config.yaml
n_head: 7
d_mlp: 448
norm: "rmsnorm"
bias: "none"
parallel_block: false
extras: ["capped logits"]
init_std_qkv: 0.0527
optimizer: "adamw"
weight_decay: 0.23
batch_tokens: 32768
steps: 5866
dataset: "wikipedia_en"
Each number is 500 + 40 x the weight over the matrix's rms, rounded and kept within 0 to 999. Layers, rows and columns count from 0. Numbers have three digits each.

# k: layer 3 attention key, 224x224, rms 0.0601, rows 125-208, columns 192-223
# q: layer 3 attention query, 224x224, rms 0.0604, rows 126-209, columns 192-223
# v: layer 3 attention value, 224x224, rms 0.0604, rows 96-191, columns 192-223
# o: layer 3 attention output (transposed), 224x224, rms 0.0537, rows 96-191, columns 192-223
k125:552485477509515513478492494568519530557524521552504503497465506539455475547531498522486518495498
q126:487482492524538480477486555508508523460532531576506487513479450522480490474479463474387488489527
k126:521481496559488477556445487493519483522494493459543462441520478511528457523524555496502564421534
q127:482474470451519504409548499519469520447509553489496457535501491518525487506495497465508401438499
k127:467504540454488506566487535522467502485508451483493420518501531470502480516509478507540451577554
v96:513479528511515491507457588529461478522483543484491524625501563517482477539506478499520517514509
o96:518428547517510533606548456471480539534496447429498492463517509453475490474471487519557486489517
v97:525555447483503515491503517439553444498486491442549552504506467503561458524535496427569551458531
o97:478523454518468546513532471573556533535466495547503506562513427593411535482527512530448429487485
v98:532518544445431458547468519495449509578513515535509542616565557520541435504569434483545502561467
o98:534449477534546574576579472494439548486624496454488533506508495564480548489432521510511458455559
v99:477551416442532503537495556480451430471486566432485512525489496430558528527530446447526442500500
o99:437422534537524617491431419488491611512466475493450437435483391554398550445426528544509518479618
v100:472529487513464502541516502518487493563467478498459472490533533479517456504489463483486457522424
o100:493487498508603503494504521460471510481468564472555500523442491500487565492477587517576497486577
v101:518554470484436447560479537543566501482505443453569517583489491509527564581548643425460512476480
o101:487417480449476539427537533494534482478523480533368496477485544553520487454493455505532499517450
v102:477467582530509519501553469506558519486579446545459424514469442531493500491472536542545475475452
o102:493531466521503410476464479490448467516492490482625535575537508425517460520514510445447510522410
v103:524453509494439596506516468477518462493529468413498494483473479560515553532458565479501509460516
o103:416610345530556469504415542586507465471505524532479475544523523512525480476585424504477509518498
v104:489460435501471505472499569508359514476522495502582502478467525492537479456485438550461492507438
o104:462450522494569511530515448498507580474433507473488476456567435606470573458399541451566463422581
v105:470598505533476486532444554576465394513426513509458529557478485498479444609464459427512497508478
o105:503434497525562545498493503439540584523539544509412499507491534498465564384493541539549447523548
v106:505441496517541530519446512450496527460555564534564483497508477488550551531524510513492472486538
o106:489529491491431478506567493472455445528557501468493475520510486490399449545489475449470530505409
v107:540422494452519553466560546557519494518572535485523474491429553521457542484551454516549441548440
o107:469518504475405410540428447509500457496474488439569457518475548467454487468490513529505529520511
v108:488432521506577531520458494466464514495568510495515509428458498504523496468511509596472427554534
o108:437557486518476562433492471505461526476491504415478458533499455491499476493471492491473562453427
v109:526498561478571522450478490495482584471615528554543523461493473518509480452496525491464509438553
o109:539571475507421450571606472534518465544493502472539470527491530482424493563485474488458495494441
v110:528480502461533515401586588527450429580482502538521471458468476570516535501500459570566496518387
o110:472526481538535494478411447469462544496476519481550525559550442512472540445547547486541486500504
v111:512523507467517476465533436396490520492512518490513482477461460454464512427508540481494569497557
o111:581577534545475425518513489560543438558479493531580518530485529479490437564522437462429512530474
v112:447468514486473522458485477480601473487525483530498490496480477506545475489520527547538483494531
o112:519613492540470503502521534483463511531528514469579533452530498464500458521536503465420489471412
v113:529512474448473456445546490531412540518471544515500517501503502496506521476521436471475546497492
o113:507501607523548501498541532519603552589408555584545525569493426580476515492482490489519483486610
v114:470544442541492515456461491595532527520447535485483589500477480502449491530555490465441443503500
o114:573511448487527490522497494519478480498488506545461426427545475584590546522441497506494489463542
v115:461427539507481515460551434410508480589589494530513529534530498504551438473510480534515456490513
o115:539561484504470468463530529508416495407535497477466500537540534498515451523520550508446486518460
v116:508621489449512526480505491584535480480489501495487548498475498489490452569464500509504469507488
o116:568508471492545492497414425509516517497412559524537464471517537555495574444520561521528496532520
v117:544485540570458476506454467505525490564442502624494522430533487544515452460542413458515516485464
o117:559527503447537429523582496508473470496481505506596560617504567464594538535499523493511480505505
v118:528544515514552505518551480435476422487593504489537577485487537531498535524560486506478526508515
o118:529515457462406517483502477548520529486430491509514452509500463513471544460526493507472480487533
v119:515550479482489529518489535559508503568503531480482522553575522508502425532531427461489474508503
o119:526408527512507540506489481472489536454498471522444491446529485549540584492414537541557459513560
v120:459481516480513521520505533569527482469463517434424394417419464536478523485450427590506437547548
o120:435536482561473461555461484449477526496528502487539571482534472512479528451519510490399581514462
v121:475453564579546483471492480486503552540550473590448479525491540515464510444467453534503503504469
o121:527561539501497427542582479472433448468528508469566510543507488457527424553472606438458493512456
v122:476492520455472517457484558472434423486578541458511562503486462458470494512537512484517488524572
o122:527492502463556535591507482592525565547429448554484391487512552509477519466482517498452462473489
v123:497474453493468492489469504535491478490581469495521520536461499486471445528462512515428537513500
o123:537527532505448496455568436480566495445453570573412478471516508568525506442501499483497530462526
v124:475510517506417509509502429400471558452546471525448467507494528508478520435472629449457502530509
o124:479512472540544436563567537566511505475470457539486495490475555411540483531526461468461465492502
v125:499508486403546471466468536502386461496531550428506491461493518488494527474483512465493531501518
o125:506487525485524547533565440516550526522431501491472417485502482499455542413498500547514502479588
v126:480491474601491494448411485465405457554491526529520554576464534483503526503553516411528497570484
o126:568449529471594538511570512539498586457547496481441506524525541510568407465512524524545433493494
v127:473450543533550525484535500448620568449495427536539467467557483515547479541441478546512483434513
o127:503526498480431466461441482458477395553543517472500529479485517472492542483489443483498519573508
q128:528522510496474513493522507504567548483506470516554488488496536520491526475516560476512511423487
k128:467509517523516486517534486524466481531464475536515524505523465496493458547470502486533471574459
q129:479476590519476484524470418530469480551560484459535505486481481552452463474510452504448521535480
k129:490518561500469456519522489499522515470509506456471509516517523469481461472462469452483499553563
q130:565478427530543465542506524522534425444505474523497519435508487463549493511524470458507527492512
k130:501510486553427531468531511512507504428613549505439457497474509461565540458457467522518507470494
q131:531494546548518485560427474569465424517545470464497467504519500517434464485492502519477489513453
k131:472497557459492514493497516493469475505487528491513461507493503523459476493458494453515508512515
q132:560497472511523460508485518499535495485483529586519538475508495467533479513521414445544491455500
k132:568472453545457529459505566497499533457644516531465469478440496532531555456550485525502492457477
q133:438463531493532512540430468525486425552523507451490467509488470554461472433450493543492490531455
k133:482502557502528521522471526527470494596504491463511484559531486581470426510406492439479500644472
q134:505500506486503494477517503506496520487506522488533529495425494507531534534501481503503499463492
k134:567473443519454465520503531493465471568605478528514523518489483499505509501496519474497466479477
q135:574546486507490473487554498482516498437516506567493455514559550489497491534548520457486516466526
k135:590586446546450494466517488466456525411511577521442520457498502484557591523616517521512514385542
q136:482464479419444483529579522455504541463567514481510527548484484489506552487484468450529462493543
k136:508540489425557466486533545438480493474530514473509482446503433421491530515489455536491530491563
q137:458568424406462513439428474504553524500412438578530473462491475537635599453450471560501478499559
k137:507503512486592481492481409499548500443475480555514578556483563479481546427505519537435492504488
q138:470549478490557486512518532492604546443505557535599540427532506535480540460493478502522428567440
k138:505500485469477464613486507571441477494527626473565428479488498446522504464496469464557477460448
q139:464568473494555548457515533537433547566523522599451497418544558568489408502495478538476498472490
k139:486600536470536492468485508501550503516507424490547509477508513460484473505498526568517495456454
q140:586470465442540510442460421523559553512558583425591504471517444559515513483577523504535470563475
k140:525494450435462506474544552550501508474529566501540494545502443512542506513607522480455511476517
q141:472437483479540513395565555512537505486354476394552449507576463556482456472527534504555512503511
k141:458478519472557496442481565502501435516436541470497537502481464542437467535558421442539499462475
q142:504516555541560438511457479493660582456424457404460484446514544503591500424437531468558438529537
k142:439495490532547510466461479477469575486492595439480440509493536459522549480502510474458422535558
q143:464545484512446485499547566530499450540582553547511520441439516510461405466472412530519521452462
k143:421528524439411481547489483498554508576504557516471498539453461461478400415531462506478454418478
q144:523486426517523488462508491512506491520534523525484530463443497520517478525525487522542496476505
k144:474524537520480525493455490487522518488474477531473499522504531537484482467470457513532477524459
q145:494488570431496561457511506479518537470478563512514475540438499515469480525495567537520460525456
k145:413494549460528473505440513488538489544411458493522491506528497539477444554484505470454531523487
q146:453454548494491500522484461530420447556531462459498527503533511533449479514488507491449494548500
k146:461510552452515487502499463516522453466450535495489503499506504444478432494492518490469456514534
q147:443477533484498473509479475511480503500509411432507500516535542554450529487513533553425488512500
k147:445511561484540476543470467516498485622402516469534505534532497562472443534400494469481506588444
q148:486490496532514479526517438537472430530501477506480458498527483524471512553481512482414514533461
k148:431482513465545435485451466548506458510434516526489515533527467478473464522497520488495470499480
q149:507428515439518445476473511491525513410547441511525499477477518513501510488503565539464477453522
k149:494552494505525501464543482482525506545510451478502481463472447502499482528496515477491541496522
q150:513529483427524506484530521509521555469462491520468511513501524507466525478529521499533575505560
k150:563488504546458511463548466470521558447507482499476484472488544452502515500473422494523460442573
q151:543495440494517527500571569442522474497470552503492521496506496466550521528557437477559546485515
k151:527461457486508495489528534514518472468528521600474500488475498455482558467545506516533494410477
q152:498529471556496498473533525526496493494487494511537483471500486515539541544527504492516521503526
k152:548544408522465456492499488492463496498462485498440543459519425491518545493579436474482467379483
q153:503443459541570493520553519513508559448540557426520481525516431496447591417523504507554488451523
k153:486574502534479499512532512497604532470491483474452492490572478493439451449483505519474534442495
q154:521454490500505542515590527446495518481500562526492408485499438567467593499483481467456506494496
k154:564458583467500469514496497492569488535502449566564542584536424495434561485523478515496513523442
q155:512515504366447500523546493516577526517364458494582568504481528547489540516502524579546557491443
k155:524575534572426495479496513516482515574505463470551476580492519595541538526504509515496582481471
q156:418552475471517467546540568532588516489550533486502572514430406550559516461573491548525534526529
k156:476514561492481477513570493400491413453556491444506503406449540493576580439511480531526576499457
q157:438455475410447539495520474434464462426433508515457479509534586512544584572479487534514507481496
k157:487557434483439535506552543466498506487484465526466545428547503503493464507490455466549593477468
q158:471495508491468509556548505470565480539527536555523543531491480507562584523520503432526434457544
k158:520500443524476543518478499507531565459510526577472503452502594508505577496542519471465463476521
q159:524469511530460495663469462495471512486480540512444454462491492459475431467497562552544579516518
k159:552513489574443534446487413483527494536399516491486420510476434508586461450540466527549520464533
v128:526464551604473483525490496540506449425490515438574468536497548584539527580520425475499511487452
o128:467476507448530602485452547515580529509500455526483453490474457478486422468472468507508437512491
v129:514435590540540490532472491554469462576504464512539555533468457480548447498520464484498534500516
o129:505537522464475548504569520530538504467499466523501469492490573546578505480472501517549521531519
v130:482496494510472534552477510489433469467516438522520524573497522426451492542509571569517459497547
o130:406516444443529548531471470434529549507460493526497503411438504480531526498473459498526499556545
v131:528558543477480488484520455585583471511408504556472604567444481542452504503571490415496484487448
o131:480544492560542514526486441432566458543542432357470439384460503447592416472428452477532507610531
v132:546492432501505490538550444445446545489474484504473471552486487514585513419524464439456537453557
o132:546430527546531463503513486514509483550474491472531507510431490543451473532478519470372562439503
v133:468507454562486496526524538493521473588513533442447448439564497501518547485534542459511527431537
o133:539496593491485468503457444520490508458489449501484541511524531472378523523484483495486474460493
v134:516467479523462520446426527473412555509508494430487498477545487535479527495526531483542417493454
o134:503558513391512533508519505453509434477414447433419482470524538501395493464470480558587572464546
v135:526510486596462479542483498551525430426481503560518518554486514625503511506486450528511513508492
o135:495499477514527547428521542444540543486507467466496410498488444466492458462495532545513484458518
v136:498501490521489477487445507512441557465404471534455431550495564577530484522512374499474438455457
o136:565487586471546559459458497439516485443479487462481430444469515488581439490497484602461607628451
v137:505527447484507565530493431450512532442514494475451478478444512402468525549522529497504524398435
o137:418500566530543452465471409519558442501451487531573456597537424434371489430524550490524417631480
v138:460416525468471446532452460578499407477466521454499514443569524558490552562462464533555480529493
o138:458554487428465561477542510505525514438524466495513445483450470484518486418488498487526479520484
v139:492474534504495525464490502514486462503458559609544517464521534488525459483537547532454559455461
o139:522476558555560472500538447531469510481510520444477517502544525495539526460497501482495521446533
v140:521556499532585474534478520500481499489501475448518512531603544463543524543483539441515558473478
o140:467516444434544584457433431446457517463543511561520517468412474487424502483460495455605495525562
v141:559549476632497496509473481490544523384445537480517597549494562513585566526540437456511505441473
o141:541505520478499541471510446431500504510573444441484507403484444547500440513462459550529448459531
v142:447533500523447491470465430455587491578537524496546456541472494477466506480522511625556442495519
o142:499525464564503464514562408534511477568378537490485502526538523466501561452562534520565538507514
v143:556404525586452477578520434472519553544603486445590508602510510509528550501520436447488431491492
o143:495418545475500667456410552565464466367457484463400517353517472491452564458496450475493541463510
v144:489505463401480491425485467462439530544470478587484515480529469499518539516481495526523540504474
o144:558519483445509462526520490534528480546439476504481449521443585531507488399486506492494517469458
v145:473509513526534437448574443479437530477513546481555476419489484498510466537476460493507481487529
o145:557557503456475526430407516522573502517447577430417481507444545545528520475466471500401599459543
v146:474497527541414518585527511623454524417580453506479575574506473508502506540572488485548443555538
o146:438493425431519613455471521490504595531371522518523494401480474423597494447488493487475498529516
v147:464497485477573511495540548423535520486507493556510444476445557528519495450500476541485483491517
o147:520582539495467460472557471510480520510519513576484556544500461480452473488510610510431573516454
v148:521411550433487506530488566417583489533501437443516541457503463551473466457487526538445539504535
o148:492532475485482416533576545572437521530465518558559495587530556509537460578555482492518489558523
v149:495527530470401455473486491438543488546406495548465517457507508493434506568452502536516440496473
o149:438507451515417379498464487520470518477591543506522508507522572492473465497555413442472522550466
v150:493537521497496590525482473480507576515538502484455552522437453396526499481485642540539501547545
o150:520512479496471414485550492568452493505469528561506543514558555537495523565544507565515578448472
v151:503384438473533542512495561457450506532435580506425394397503458440534444492489505444482508464487
o151:555537588522577461518444450553513490404513436478582537544563494529495553524516439523505602511486
v152:492528516525480426518506497502390508473538490519529496463551470538553419540535502473463515531514
o152:546503524412487573440436501483506538536467498540492477487382493494470515473510525444499572497444
v153:482535442502555489476555506503563473515396482473493548430558547524466540490510554524503523460443
o153:511525447424493551536492536481531543530582489550506482487490467516523441461485569526496497497585
v154:466557505507465481550499526453426558504499528548485449462523485502479468488484530519497540398482
o154:568520469399599454439499453565450494464474420543453446534503551514535559501449529535528529516495
v155:549484490461462561533479475397491508464501472542446462544453457486508438416489571450527508517540
o155:547488465564518378501518452540500463484499512549509450544514528512433533600524501538488572493416
v156:513449495549434525484485560663580501543396572668466616531466507485592424535481501481526457535495
o156:515542561562521474476509517484469543507575483439560516495546528541490523537469516491513497465425
v157:499463515568514494522522533511534485465480543494532503556521580521449520484489540570539506550497
o157:481540479517465484478464559521454526563534511507472484495454492436501451561477492508489403534524
v158:535544572463545493432479458447468493453453498489513469538537488538477497473441543468512584549559
o158:465501457480470441454409502628474528533531590583497506515505517460519424583570499533469420418513
v159:469528480479573469490472483517443546479560555437499373466494565509496523515562471626541590458521
o159:504467499529508529476561523421533477564506411484518479595530471509477556467420496434496507574579
q160:436569478535482510480488524436510561564492431512395463486475440534436470526485483507529456462518
k160:516550505502523530460462489498508531505521508456443556443454478486519472489457511476533524480472
q161:484548507446543471543508503451530533562460449576470524536549497466484473464458415433505519507521
k161:533480511524471481477472458481480511427456520450467522477470522505393590572551438512471543493489
q162:447520474516550505528488603589478551471521523498516560476534489537525532503555512431523521546517
k162:506595502452437423455460493548530461465477483513510533389468571465453564544529524528478486496482
q163:500435545504591479485512558477496558531510474505478551435510514555499464506448540471508464524465
k163:505514550487488485478484443497500502462413483436482481555537478475508488499506569445472506474485
q164:553611450520452421485452526507471425441515468480494507546474522428547550567519498407500531500533
k164:538457502475507442486519508465542536494565496602517523444491485475576502515458445510578474462495
q165:498411466504527545525478487541506458506510527506547507473458506489532469479506446522536473440523
k165:458537517499545456480538480475478517485563509426480535495494563544532556506553468469552468481502
q166:524604459518463431439472485468461446400567554489553513548542508492601487525520530485496477475524
k166:574465575528499509477467515454546525453467498593490477470449516521495548452545495531512558480536
q167:638589509507469370449558545458429385404558545527548552483542580438621594603574490491551588416470
k167:636484465490495469467519592465476530515493597634505494471484464496526522484594496511570553413533
q168:479500570513502446515513480551506449568467519530572502505535517504524495466474532503489521507462
k168:561579462441492490567487541469491469458527518502516478567471553515570557614473483484533411429478
q169:475474529477473489519451466511537589519442498507513435471470564573428520509444520529545540462503
k169:543560563447501508442545486474512468454531564460513488496475543486506577497518566552531522509500
q170:470534441456435482524487519499488460572523520534553480562509446464527545556507474567494514492436
k170:490450407439486477501529481501587451472428473476534460555510555495506476501508417443564482431486
q171:448487477529433560486479475555494514518552584493435462476428496509473441458495500539501503501535
k171:560622475505450492491481446468488513443554482483486522447452502465514496526505481506525521529533
q172:544489530469565450498473498499497501513514445481530514542544464464484510491499489523460419511501
k172:479531467414460462525532509528446480554490568454496480505563576476520424557454520471587494519490
q173:489466505463564461489536503490474573533492486483483524504595585500535561546507535433440524558511
k173:514541507549475543558500532500508459549457498527530480587467513508474535554527546467504491510460
q174:475473392507484525516534556512513476517510550459491427517464468503534457561564462471540490490503
k174:423479495492490486491427468453551497507425387483439466511563538474513472497491482501483422488475
q175:501477593502470501534529480503529527548508460508511470520555556523523542586513567482441538464528
k175:468493473479519463573552479458524479501512470475509460568476479483509501483552531515504487499506
q176:497461490459516503515455486536527523478517446518481480486521482495531461503514482502539520482503
k176:465494486453492526478488512497469530497488493526517522490470509525479515509525492483495492536443
q177:514449532440522471462579481542509487500516541494518507509535486515485476499472508477473588544484
k177:516470570549492443519508497525507473476433522506521511472539478489502520435459504508477508506512
q178:517551456458511453530509455510407423529510564543537488498550599456558481572456469541502526517515
k178:516507513513570416453506503447504505488526525609471499486515484581482540420474472452532459589506
q179:450528506446453516458475532487490573505541558511539476487506471511514490559475489536490518545546
k179:492547570483508555572522511518487512450483531495489462544526514546495531499448477463461531575435
q180:524504526473504437469526540465510554469491455484473429447547530527507522516512503512490492529482
k180:541471521489500525569445479546482525494486468572490449524501475480480473511486491458471513491555
q181:516586446497465459483520497436445455457539546515535482450456521443608553567514469490528500411515
k181:591456489474518440468519499458516505409593485537479472423448482509538519433522504547550478482534
q182:568490567511528469558516460489463517518433491504512485565541528516425507526507526500527554541539
k182:451510583506463558519509488507461497553450472541454521483544459474470461471470493529448537493472
q183:600587463526505503507497530532494473444474445525537497518532486494507608481512533447442506457507
k183:469501463533510593510560511502522517528496478484481575500516451496458461515535475551516487466477
q184:565537476541510494470467477435500461461559510461462452518463478548543560520483502520516473496501
k184:583497559497526538506529525503557497501498512514552498498526514450505509488551539529530544465544
q185:518524538441440491512564479561486486534527516538414537496519542469493476527447508512482547550427
k185:549486496559474512469495494446497462543435573475488470581452547608501633476496424488545503472507
q186:502529395499479496517487538532491432501565510520471513554416425467565519466538499535499490493512
k186:479468520502508571467458555524513485527494421569482520407459489511431464463532503501498554510471
q187:486449449515466512457498521515490498538522506543437496510448402469489452468503457616500480534498
k187:458492470523466451454468488470480558479511481444452463446478539548526459489494518498555508492517
q188:566487543500543475462507484487463553510486517482490473491563566506449499498456506477479514496510
k188:535518470517517473480541465524464488501490533488507575601497515549535513551521477482533590551498
q189:542481447584523596519573504507562507453505494494490430489439432498473528431549462553480460402507
k189:479533552514509558478523510555474526556452415492471539478557465462474470428559499563480562556519
q190:446448501511478475500535491489479477506389482498475577551478522521479436475434473483470473544493
k190:557492447486462439479518479447576488514564541413553453509530506472519488585471596431545462490566
q191:448494495487529482511517508462513508556498576520473572507444513481450394500483459519527472495521
k191:524494494488447471453487483465503528526537534475539472421505546510596474514498471489547448477487
v160:522500462519500493484499449458552492463543481491506483456475485489492544501509560558504476499508
o160:559442573478487442514526508552500534499540528539488486474532512531531541454509494449457461565447
v161:447531530528510537460516522454508483483521493459550454511470551474473517511512568418489517493477
o161:558490454515507517478518425495513476519473491532464457515494494483430535440515483588506497521460
v162:502427581589483504538520528499506511487506454513562448492469561535437496468543514504504537515550
o162:556575504440557504503476511477514513474526523438515464436536466498531498529440483459487467472539
v163:497519480474460570543509501448523558461556506529520538474463446502485464455533511505505443524482
o163:494484551511466485526499498525546490479470518555475509537565534472475495458488471491479457561481
v164:491581534502483484525559489493459536491537527525538488490454539582536468515472542498500460489492
o164:481500493525540508510472500440498481416484521514533531502555495520516537478476497522512533516534
v165:489533475472544541452523429467579495464495525501493551494475450507485439478495468546512499520488
o165:515513537528492470514472542559486502513560539569469482471535521495582542522430516415521542555493
v166:464498494544433485486467451474536510497512527485527473546484539479447470489519448470519526523510
o166:548476504494614490511485501446516500510463490490556507471565502533559596428490563399492450471527
v167:534466542516472513491510497464494495558514498473571430490449529591506517521552574467511493513502
o167:464526530498579542541493516444518550465475557490543427486524496477456533455475494442483494488584
v168:494480527460523493516505538483489459476473474487481557484493525511461539491431540510555499497478
o168:535504444530513487478447568504483523524563484471511541541477524504574455479509480470509469485551
v169:525464500495519519495519480593498464529498571537500505527516532497536489501506491507481486454471
o169:493507468501500487509516489531541447458454527475565531464475445543523504452504562493515538498554
v170:490592462453538515477538527479473542536494559457527474452457461480531509469474544522503506530505
o170:477514475504573517493490486551441503522564407543507541520466504479495494511530499544528548481424
v171:500421488502438439496454528482482552504503525553435413550458447505459478468491470498480488517522
o171:479464505538540511553500540461555458477412474489507538451524432503467542516513506470483467475486
v172:473490563458483494497504500461497497542460513503510517503475558517493533438481490511549514486526
o172:550575484527544475515503471501502511464461453436580558519548497556528485546509536486480497472529
v173:475458481469519535542449524571548471474508470462508587429560499486568528554523490501537485480478
o173:501508513506472504485496511521467550514525478502492541542467517545533507524482500500486461472554
v174:469480490461530433514485454530511543470422511490565411468482476494447506495499589439473537506521
o174:528509505526543489471481492499497459512498492454504528484513530534510539447523567467475454511540
v175:511538470521478496525491480528484497571522487506568441452503489505489495572494486459485468503439
o175:469516521420480529476485537468461505448484470503501492518506476482472477422496498468518541496502
v176:474500495529491466463567482532494475502504524533461526512487522503526441469468494473452453471522
o176:495463486474466502509496495537554387506516527511461547519461510519517498567501453504539503537496
v177:505493522504486537469494529460512522470472534434477435512492513496466537463472521468492512492548
o177:472565555498539506487474532540523552509508493536500512524519483536482474506541513509483494509497
v178:518510489450497518475463539496491480502474570552487479537493470488500520492499458459470527512496
o178:477492464552511515507488515486519494527488515490494492540511468463397496529497501531487479449483
v179:492435474444494539462489475503436501436571510513462506507459508496483534573499476497496457515533
o179:430513528563443547506563395462591494546468542546521527512415455448442438523524501539451538475541
v180:524553475476554470477521497545566569484484470461503579433541485472555480538523548424461498492543
o180:445550530450378515492443485544461458519534508541486444516488507520488491505492523522502594532442
v181:476538448519527527479507464491493518483573460538602515448507541492567488475508480563489493487482
o181:498556543494498509501524569520472514496519566525493454519539551530503541503493472446528491552515
v182:523467530466477493475493465514524544516559536499514449472467520484523511507482551566514508491482
o182:490526528533532486511487521474461487425485473528484513471573503511468557442507523435484493536488
v183:501554490521502548508507486539494523500468447496530429459516504490491503473525515514496502504489
o183:490537440489508514519492511517527469555527537465479476492439461501419503539524468562503512428427
v184:505568491476530466498482474443512533438499504463506584467537446425549495531482491473507472533453
o184:448523544453515473473438550520455548504571475501497488573455571478504472454487500535495466446447
v185:495536478491466513474520545474488514478474482486458450489477486539467509474472504550476494485479
o185:486532495506524527523486487463517541560491486483506527531484493468452428473551471489509497464545
v186:498502500465483546475462446492486527487537537483522441488489562550490460540514454530475510531481
o186:497525498482564534534528480479512558486514514523524456430518478534529538451517521457497527479491
v187:525454497526518467465504518458477468482474558507400427531469476475469551508542602508489483477469
o187:498463513500511473504527541545527516469507494497492485459424467467493512490533477517532480514442
v188:486458472569483464503554542513528548530466479529552516545507491540485552485491492495511474507518
o188:535470515480524435492514479483471511461551455467493577455515527551526472544505502475489450522524
v189:476469507528520528495519516462491551560465457509532521508493559557499487519499470519513479482517
o189:533515496502536475482423506418490527437505515474512479479610515530513493469484524489494486500560
v190:463518501489491546481490490453500557552495467466506469516476529544496524438485566489498471530495
o190:554472513436533498508495459484475553431502424471489501461551458519561511474493490432488493528532
v191:499521547474471497481467527516453426458538513439469524533561529525533533478544549479516499524487
o191:509493485498484520459519500511522564504489504504491415517451488446486487489473467573497504488514
q192:596586511471490412509525483489489434483478446479497462407552556505487465495511507485539580539457
k192:476490409553539484435535483536496444430437523565504463513472449526505520492489479513492641528585
q193:499410437457477542490456477466557530509566473467444486505500465512478537444492568520401427563576
k193:434550570496433564549435558553548604569466474526477452503535517577485442527424461460506433493415
q194:495608562471493447495530496535480455458452606513529423429419540450520473480530448492537569414475
k194:522448424529531478465496525496431405538529527486519551542495468550505560494493528449520519538577
q195:439427518509443528520516487502467560496483426481456498472520501508451549487505516498431455557497
k195:435535504476476520499487466563578540529436507527493476473520493543433476496412566545514489521402
q196:431454530558479514490505468492500543480483406523503514450530490482486496488531549495452470507505
k196:441451520471570507456520475554561517481452497446525461477518477513509495490459481500446519520423
q197:546544498399531481408514495479535539476537514486533511526478504429559491530568513522501520438586
k197:523552483541523500487516530427464502420497538496478533431524516534560539493594448481476552508607
q198:522519507591493470489582511522444425483480518574505508454524490497561462529494456499550589497414
k198:477462441539550508545472559523433538469503500549424564496468416450525497556474502477517530473534
q199:619547436444472481430521485510469549471547522593526506484504523469544563507536478503479534433551
k199:693574455513456502442616553388465529484520547549594527467519573368592586541584488506558585407543
q200:477470475467505524519529483548575582515456513482479484522463465471496546398534536516514445486546
k200:506553540519561566532508477542493503522453425489440489473522409615424466472518508507399516463469
q201:432566554521468439487456520503493544461478500495441468450497547448472463575504519566457497497530
k201:566498393556506531484467427476441482464450530482518515484510403545539555471452477536508518486472
q202:529550532548529495508516484490461454547521521477507544473543453540546494516474490478495538573468
k202:435449494511442465504524518505527480508550539493529473506512562444550469581469510474568470528457
q203:533499567530524494550489526495572559509519456491557492468514499544493452513539471506556502504518
k203:528543519495513539478516570471512496520478521545460539495483442512457471412474492495501499557428
q204:480448522572506522509445437489500480479490569481519494449506497544527467540511525528477519479543
k204:536458463464483479553487538478528465466532491499464500547516399533486489460490456596524453500482
q205:482496568478502470468530487508506447513499480522462498462534491536522456547511519533559496542468
k205:433426466574494512523466514480453491436496535471486484496551519447514479534525487450472482502485
q206:518473495489540489513485455487456483523526526474511507512525513528489501550437521475503493509527
k206:518511478484453556464548489504570487507599459416550466484541574425490492486493481501523430565465
q207:506491574530475435511554553477494477561508448465536524458536521478517465537482463460477494487460
k207:483426447448549481428529516538525457470506569499552510517492499471479454522475504494516514584565
q208:525459435502502529397465440480506425473549479488489505505537548484527497531497532539490446514544
k208:506484470508499475538440544492454508479569562449458507479448506529529529491486412415500506482468
q209:484484606476511544539494456556530489470489567510511558531452441500507482414483485506417507500489